config.yaml
num_hidden_layers: 13
hidden_size: 448
num_attention_heads: 7
num_key_value_heads: 7
head_dim: 64
intermediate_size: 1344
vocab_size: 8192
hidden_act: "tanh_gelu"
norm: "layernorm"
norm_place: "pre"
norm_eps: 1e-05
positions: "learned"
qk_norm: false
attn_scale: 0.125
bias: "all"
tie_word_embeddings: true
parallel_block: false
init: "normal"
init_std_qkv: 0.0165
init_std_o: 0.00323
init_std_up: 0.0165
init_std_down: 0.00323
optimizer: "soap_variant"
learning_rate: 0.00295
lr_mult_o: 1.1
beta1: 0.95
beta2: 0.95
lr_head: 0.00758
max_grad_norm: 1.0
warmup_steps: 200
schedule: "wsd"
decay_fraction: 0.331
decay_shape: "linear"
final_lr_fraction: 0.0
batch_tokens: 65536
max_seq_len: 1024
doc_mask: true
train_tokens: 302600000
max_steps: 4618
dataset: "wikipedia_en"
Each number is 500 + 25 x the weight over its row's rms, rounded and kept within 0 to 999. Layers, rows and columns count from 0. Numbers have three digits each. The size before them is the row's rms in percent of the matrix's.

# layer 8 MLP down, 448x1344, rms 0.119, rows 0-191, columns 1248-1279
112:527531507507509473473499492506452525515512535521529502509509508542489493466483449475506494527493
098:459508522497520500507517490508472468505447461513505505538499516524476437516527503508510510526508
100:519531492488467486496497513512496497528453489525485519500514551485518474499537504479513530517519
099:509498518526527500517461502468499531540580500507490484517532508503527494499502472484478531522458
098:475477504506524475483491480533494493491463519517538500508504446462486516529536511484472461500523
101:447497488484491510481536519522475487518413503482527519507499464486539508543502516496499533509496
102:499544504485486518503517520502491470513522509495533439478492520512508565491519496475520526473456
099:503506480498497527537538520455494541450442514508477492497540516502528511492464542468446517453482
100:476510535479475485456501473477522498512494457521459458533471508469497532481529481550515457508490
101:484526465551438526530514522494474547480455527476494466421510515497482487465482527498471517509484
099:530462509490520515498474467506507529464479493469548484471507541503515524484509501522469480496531
105:489469535533533499512509550496510498505556482491491502492520498495472510456477520508455510473530
097:495512513547473509476508471478472504475520479505512482482491499486470462493499485513506497491541
101:516531487496494507510496471460477510516422472516509526483505462485544491524539517498522545531505
098:537532491526527467517482530524502509463515520498490479500468502492564516555481489518465499494507
113:513491533479515496508475471517508515509495479522512535477496485474470477483483475511516515509498
103:481478436494508481504498493479504560512502483469470480556458486480487523486486466482425518486517
098:515487465485477514512506489493520507542482510472502522500528517534495492536537496518464512482492
100:505500522518493527539489554487464507467508498470485509479504482501576511489484490460450499491529
100:520516463520490476497494518505486469494429482501503496499522504503456505521524469480470479469478
099:524522494533504485475508476487483538443528505504498546478523466457449490525517472526493468493504
100:522493512495496519492519499516517506439549501479504473537518510461494514496492525467535477486477
102:467458450480466498510528531505512498483512516490458543521498521470503520530481492480487512500484
099:514513474473497550475487511526510536496575474513502487499555526514472463521537454515516522511486
103:466463561469496487450499471537449484520510477526530554553543505497498501533493539511496551487527
106:484472472496511509507519503492552462480531501506521505476468508493492475479454437499490529500521
099:512485505453475509499445526449468498476470467501530536489527483437514498508527505468513499523516
104:515492532531521518481488547498509495491517501481542491528487478516524522494478471435438461520531
101:495545456501497472540518543468464515498497494440484476503519514537467483515503453527469504505509
103:464437525518469506496457457483479487528459495541468498544477537483517458479508501523498482500486
098:499535507483462537511494553511527521504426553504498527564526468522493560482466493503517502492486
103:480474522537495529468489487509472509558505534526517534491504488502516502526513491481500508512434
102:524528491508492494484513535488485486504506534494518512514487439550453497521506501526537528505510
101:527484482491504491484504534495505531507495462512537503523455474484526485520522506485513512499548
102:505522476517470442475501470495496496480419500476526510499491516476468500493499545510526458519498
102:487504477478507474491514503526507511517518468486520511513511492451473484481512454489456453506491
094:514489438492520510447506461545417511485526474491483495529506493483457546475471488505515494444477
099:457484520559487501520496541510526506525508457501483458517478522484515528519501491503547518500484
102:504526488483508501448464489544508474477498499464475488491446487517452495541483505431513440511483
098:520481534489519475489528492475566500539520490548483463488492490520519497518454483477495495504485
100:514496480460471453520498508524527475539538489533451491549468479460529536520515505461473487487524
101:500512495453504471503507509483500460477545472454490506481528465460482523504484508465492462504492
096:520482514499503482475498471485475502487470502531462514448505488466512483504493495490452485460501
099:506496543485529484484451498503487530471491490494494471505483456517509513505521496498504497434496
099:465520520496514498462515492503458482503499494481496500480495506472481497501500503487511479456532
100:489497525485555570453480477484514524501392552434485499540497490485496502535478474503519547505510
094:473491473515509494482503522513489484516485517502445484475538502524412496506513496499540551413485
100:488507523482483527567477501469488474441537481490505521522529512508460494539495480515487498506509
099:488488495498499523496475460545468521444544511467502494470507534507497478465477503465531485523488
102:510469502498538549455508488503472485498444526497515523498485517525513512508513493516500542480516
100:534501493498511513496473468479531501503535503518504504458515503532502530450531524516516507499514
100:488518507484511503530512482454542521518497482486559440454450519541535510481480518494452481477520
098:521513494526480481510546511434507494488507513534499522501491470517516464491516531529497495467489
100:532497516455490489484496514518515522497499503513503523481546493516505556496486530489495478524503
101:493478516515515515499505521511524499519504460506515472514498509532505485505495523507550502460468
098:511516513541484496495455511489475524468532526499464494504531529497498513523472467476539503470536
098:440513466506489449490498506507503490496455506526490518484484475475503527461503498541498497487508
097:501508521507492518485488488514480501512535445478500509516523494531472481508486427533518479510515
101:495484530485497491557457483512525546477551501520515510435486549487487525506498478513481539519507
099:487488517484484486505487487504541482504507485485510532462536506459486484449506492494455508503514
099:456477529509524445502489512513491481517586492482490512475527480487537473544484476487550499476473
097:459493508495494473471528509485475490549574521491505532520473508528462484464472488455535483449493
100:495449481492521471538504529484503485518575466495514470507488526500528533505538480499513560494529
102:474512469476542517505526473498496483491537482492524452495524499481527506497517522541479536506487
099:501525472487498508480479512474548507479525544505480522456502517500511522503524473473478495479459
100:521498506515526488452445523503471506477433476493492467527462494541503493462513468482505464505536
101:541501476493487543503469500522488532541532537500515490501473556546444525514540515492509444522467
102:467513504547485504505462520545527463460543499490501532477437485518510496534520497489524511507532
098:504490500520525507518472506477527480488431505517462531499536501538511468498506474488502487510494
103:508493486487502491469500479497539487521542503499459483546528480508454468509496515494525466518532
103:509523506464501479498486474496489484499493528483550535481480484537550496519517527416513435477488
104:523448543492523472501487495506459516512510492454522524490494502530540499435499522484481486508479
101:457494533518502517459459488506452506496525491501495480476533510479506514526484523529493456505464
097:478521503453499491483534535496461506533471456478503466482480484500516462519504499478468505480536
102:491526492474510479480443511449517482485444544502466525539505516511485526548541519508505476530470
101:516513468530510493508480509488484498491521494484522578527472473491479446520525510521490458501443
104:507516484479538557477512523499512525504486522485517508491507496496518519506475486473540495551485
099:498484514527509527495474495481495519480485520521552527458481492496476461502480560517533505498504
098:512484487510480454493491488508481513466499530476501489527488521534499515504460470490454478463485
100:479488486475528499531474482512488504519500550470520507501512523520512495487494529487526542549536
102:495494465521526450472492489535501504470435508494479518488530468517498503471533530584471483445548
101:495497484510457485506540487483475554498512481476497521541502497510464500484492447490464469500515
100:505492476487477550440530531529512533494486472509531510491506515526511475460512519519452512495508
101:527520445501495537474516462522481514525492523496451485488471535487534532523475475521476454503489
100:471509542476519521453512466480521499536528535544469545472514514473470503467522514564568484504502
103:508538538476505522484453480529517483504488501503519546483515476451485515503561529509475513554501
102:471489531548543540470534488500477503502485507530518476470526504506500493494513493537466515467510
102:529515533520486539522557492498464507513495561497502501480482500500484515520495511541499483478492
101:498542492510505490478499491506511442463439515479532457522517517481474467466514502490461498497502
104:493534460478531483475526510473487487534451525455527487468472534527536491506492494498535543516485
100:503490517474514506503535463508505470489576506538552483516492469461538495445501484519527508492473
100:552469482521523523495495478488523512469515436485435470503473495484498534498531525514508529493487
099:489444509459527512483482509518513484497506482505525542529455512513517525507503531469498511472459
099:492497497480509484495513490478448492505426503533494530492495534519480491518508487425491479519516
103:506513502537501478520490502486478493501490509492451518514492523484468551489501496493517499502501
102:522531459493515508494517532524494499480530521497506507531486522525490503473556480484480540532519
096:456485558545475494495503518440529485486476478548498522547494509487461508495481487546494556516515
105:543483539460508506523491481496495490530520474489471495504498492461485463488485499450499475478507
100:471490465495518527465470479484529471497533451491511539474525506475496482502512499512512486481480
105:530461500508475501504501495495522490564564513547528521551505495477449504537462518498502510500493
104:525539441498468485467522484505470481470533525506509501499463445531481512510468451506505529488475
101:491501486504514481514509509523499467455531517540520480516508490503500522491520520492506521486461
097:482509496504471461527490515493503530526449502485535498494480523512491462551511483461528486554498
102:484519472503491500492493547526505470556500481549484488518445465542528529540517462491517494505487
095:498460528513465510539491493490551481454428479498476515482501481505466546498477501483490524432456
101:475468494473505514529514489503546497498498530555457512510442525491502520496488503491523450481504
099:519526460510464498480507519511500484507497512501477549482546456484465502550544488475469508488467
098:476493510483492494478538499493526464529494423531502483499462505512514463467541501447474525463479
100:492517435501546490487501524513527513515548545493474532564522484527512532490539478456514453543503
097:489508520505541518464474504482537530502508466502506494499503511482441548499454558466506523523529
104:541532479495504456452476528476515469515505486512499496484510496483478497465498548499468507486483
094:442522508487470498467434531454531483480486448529506512520474507499501495499463508445472530499445
100:500491517518476525512513498489503489497515535484506490476580481542487498517527524504519540494488
095:513477526468515448501465525505516525491483487460476505505484490542490473514432452495473479534493
100:464473508481490467500494502510513506511504494441437517477549486480485518475503454504495521497535
097:515488495471492505500491505484478549499505441540498505496497507539515512483455492505531457485535
098:491452496483501500515489493483495507507592529526484508491515500467504437509498476509487473521520
099:497486473486502512516505533486577505496415516491503513552499500548479456512481513516478528553487
099:491469533513515503492493505531483514514492483504523510524503563505477525488496518485483465477481
098:520491503505482489524485528510452533494484526448501499520489498467511535556510498485494518525487
105:500483516480495535531514516518484480509518504438486532502490541471513546455526504471490509461537
098:518531475523523548473501554487507506514457491480508468508471463508479478476455531502476537520511
098:511442508461529524486457465488475522505510486534470496503524517509516490522464493510493520487492
101:472509527475500518490469487561514508523554512475504452532508525517499477491516523519531494501542
105:488509504504545504465532464466525505571567457468522515486530481516468512534502493484522446558483
100:503532485528490505477506502501519483506519509528477508491475490516455527500568526474511486502470
099:525536517480543517472441518507505480471491489481531488507496514493501522451497496500529496513488
099:511540501514530488516473522505484457508525512477503493471500524485459522457508543499552547531541
096:526513527515516517486509520548509471515403497537544481568541489494529467511507529512505513527491
099:483534493492552534474492445529497478510540517496481489502506476508502494479541528503524529484478
096:504524444481484489517519519476488494498518492509428501506524516512493464474502457522494548504503
104:519508496495497464422452485528473556503542506494564522502471552509509540463481490479539459479515
098:516497496474481517484503501518464481513487477499497462467531511509500524510503503478479485504549
099:534513469506515519467491509518540460489540522537481434512482472501493507484499520520554492512453
101:494486477513477514524496510469535480500483523523503521499520466514504489536478496449522433486508
102:519461508546470506461510481470479495555454489517541464506509479487544483484496478531531500486525
097:503483545493478532545499509413509487480516527501495480531508480492474485537488478482486463463524
101:498507525490520530488484499504468491489498547498574516457494511529524524477476480505517493517539
100:483506486480548530473473472517481489481523503532479492535497498488480501475520524510504487507460
100:539456524478492535490538488475519558495488493477502504504512520497516506513524472475500478483512
103:524517492488490504486534512461450483503474467500527505497498495480508518483509463465495453478487
101:521501486506487535513516478529465486505472530530522572525536487501517512507497509495529495499497
101:510475551463502467514492461511457465474478540500502480481498526536503561510509533465504491513496
100:503454519487526505522516519501553510499461509481495460506532481497461522497482459494507527547506
094:509498510518474516490524539508493497496519483477529522515507473527550471492471447530484505505491
097:487547462486516541496464468495525503457498522484476470503509498495495529508527483529511501465503
098:495486488517515519509526521518529462513512448490523494515549488488504463472478475466489507486484
104:502521507460500540498499521493501470491500490549501489467464463476509449479506511476484491504481
098:523478518451497453499484504494522551526525523507459501516476535511460494514490487515506530509484
095:587494518515516439506508545498520468447506515521493538504490494513475516481492490491527486522527
099:522480492491529547470456513464470529513516485459479530521514536500556444494523537460504520489484
103:456485505482469475515467479499501492499498480509446508486457510521491513516531546512485527475486
095:485498498530489536548505528512505517509472516482480515528509482509497460528538519510501521493467
099:524498478524516525459503485495495485481503487481545446533504464479479488464524552520540506529525
101:510502511557491529496466514512515489494475461493497495481479484484474499495531538536499491535482
101:507490519477475489503501474518547497494541503520477465486473458500492470482479505478531509579480
101:484481496470487531467526466507462500492455485495517486529489482470506521508492472480441513464506
102:535517508487504473499478498500521493532543511532487500461428473493492532505498495443542506472484
099:515511525486517455487458508493501491484511525483499518453513510488466486490508492477494500500467
096:460488498493527537445493476516512508545499514426524500503471525511479539552436500481504489513499
102:461468460465495515522519500503536499497515524491501518472485520514476483466467505492461516501499
099:489496500497535547495513455483480491483483497524528432517489499484509436536491460446500499521488
100:541476557492478447447501479534475512477486496491497518486489471506495497487497499501540498526516
104:456471528492499485494527487488491504498501518493526477522507523468522529499502489490536531522557
099:507502465468486492517477489492535497534490496554497485521542508442518474505520521460487486521505
097:513481500480489548496503503449484519470488491473509535495519504505504524546514507519533465534522
097:526491471512557477527480482498531466522476537520525495492492485457464447481542515536497482514476
097:465491453438499478492533516481486511496494490518512551524505524486530500480482495526414422464465
099:500494439520515490476497493481464478485454464499477497475479492515464483507457513466504479513521
096:519466514513444497500520503473497489524497503507519488514490516494521530495465512543485476468514
101:452474512501515458477518495489473490476486507493578508504451466518483473492484491472494480461519
098:524534457474472515480500459480516500508514472528488536496516494458506488509503563489561548518514
098:522502472499469469502487493468530496522545485490472498488507512488499527500479473486468493501496
099:479491503514508480481458479508506513485498507520513488560521502485515468545501486527524518483514
098:495502487500470453474497494530530482548509456489539471490497489472479530492458496499493525478470
099:532478454469527448532512470486479515517460471476500460482450462533492472524543474532457487495476
100:491509483502508491485482493510539502468531466521511514492496482475523559489462486502491523448519
102:508509526507501519473516516472473497517512507496494485449463496507510525542470515472479491486496
100:521523489476464500477510467553510494525506475491507485509501458511477473497482509528499533478518
098:498513460533455479520461507506496507468424499512488504520468511450501523520501478507515528521450
097:532514457457509428473499452496521501499492473473482491506486533514571461491516471507488492480554
093:484491546500479540490472531546503472474456467525502537501495493477461454498482490483501514471498
100:530497465510497523497469559517497501467496487490461465453481491497517499479478504466530482485548
105:485533539485511531496530505468511520502435475445478521490497526492451504497496475521484495501529
099:528496484485493490549505525489515487523444488504513474535500550487444476485503452485462516467510
098:517499502505555483521503517483508493535554486466554515457471498520506516512523481499524505507534
099:469490495486499488505489470488501498471498461503522485487468515519500501517500529498498485547479
101:482484495513523483492476492487548503505478526518532527510507524522482469512485509488487515482531
104:471508531482510511517492514521533532508555495523494474503524518508529506499454523495510544472508
100:489496557499490452465511462490498535475555476500504483520478501529508461553543524495485567487522
101:482473536485499489497503501472494496501444471541526574443514511484472508494541559481526532500504
099:521517513472531491548499546524493519536461521522545532460520520510506482505472470497537477473507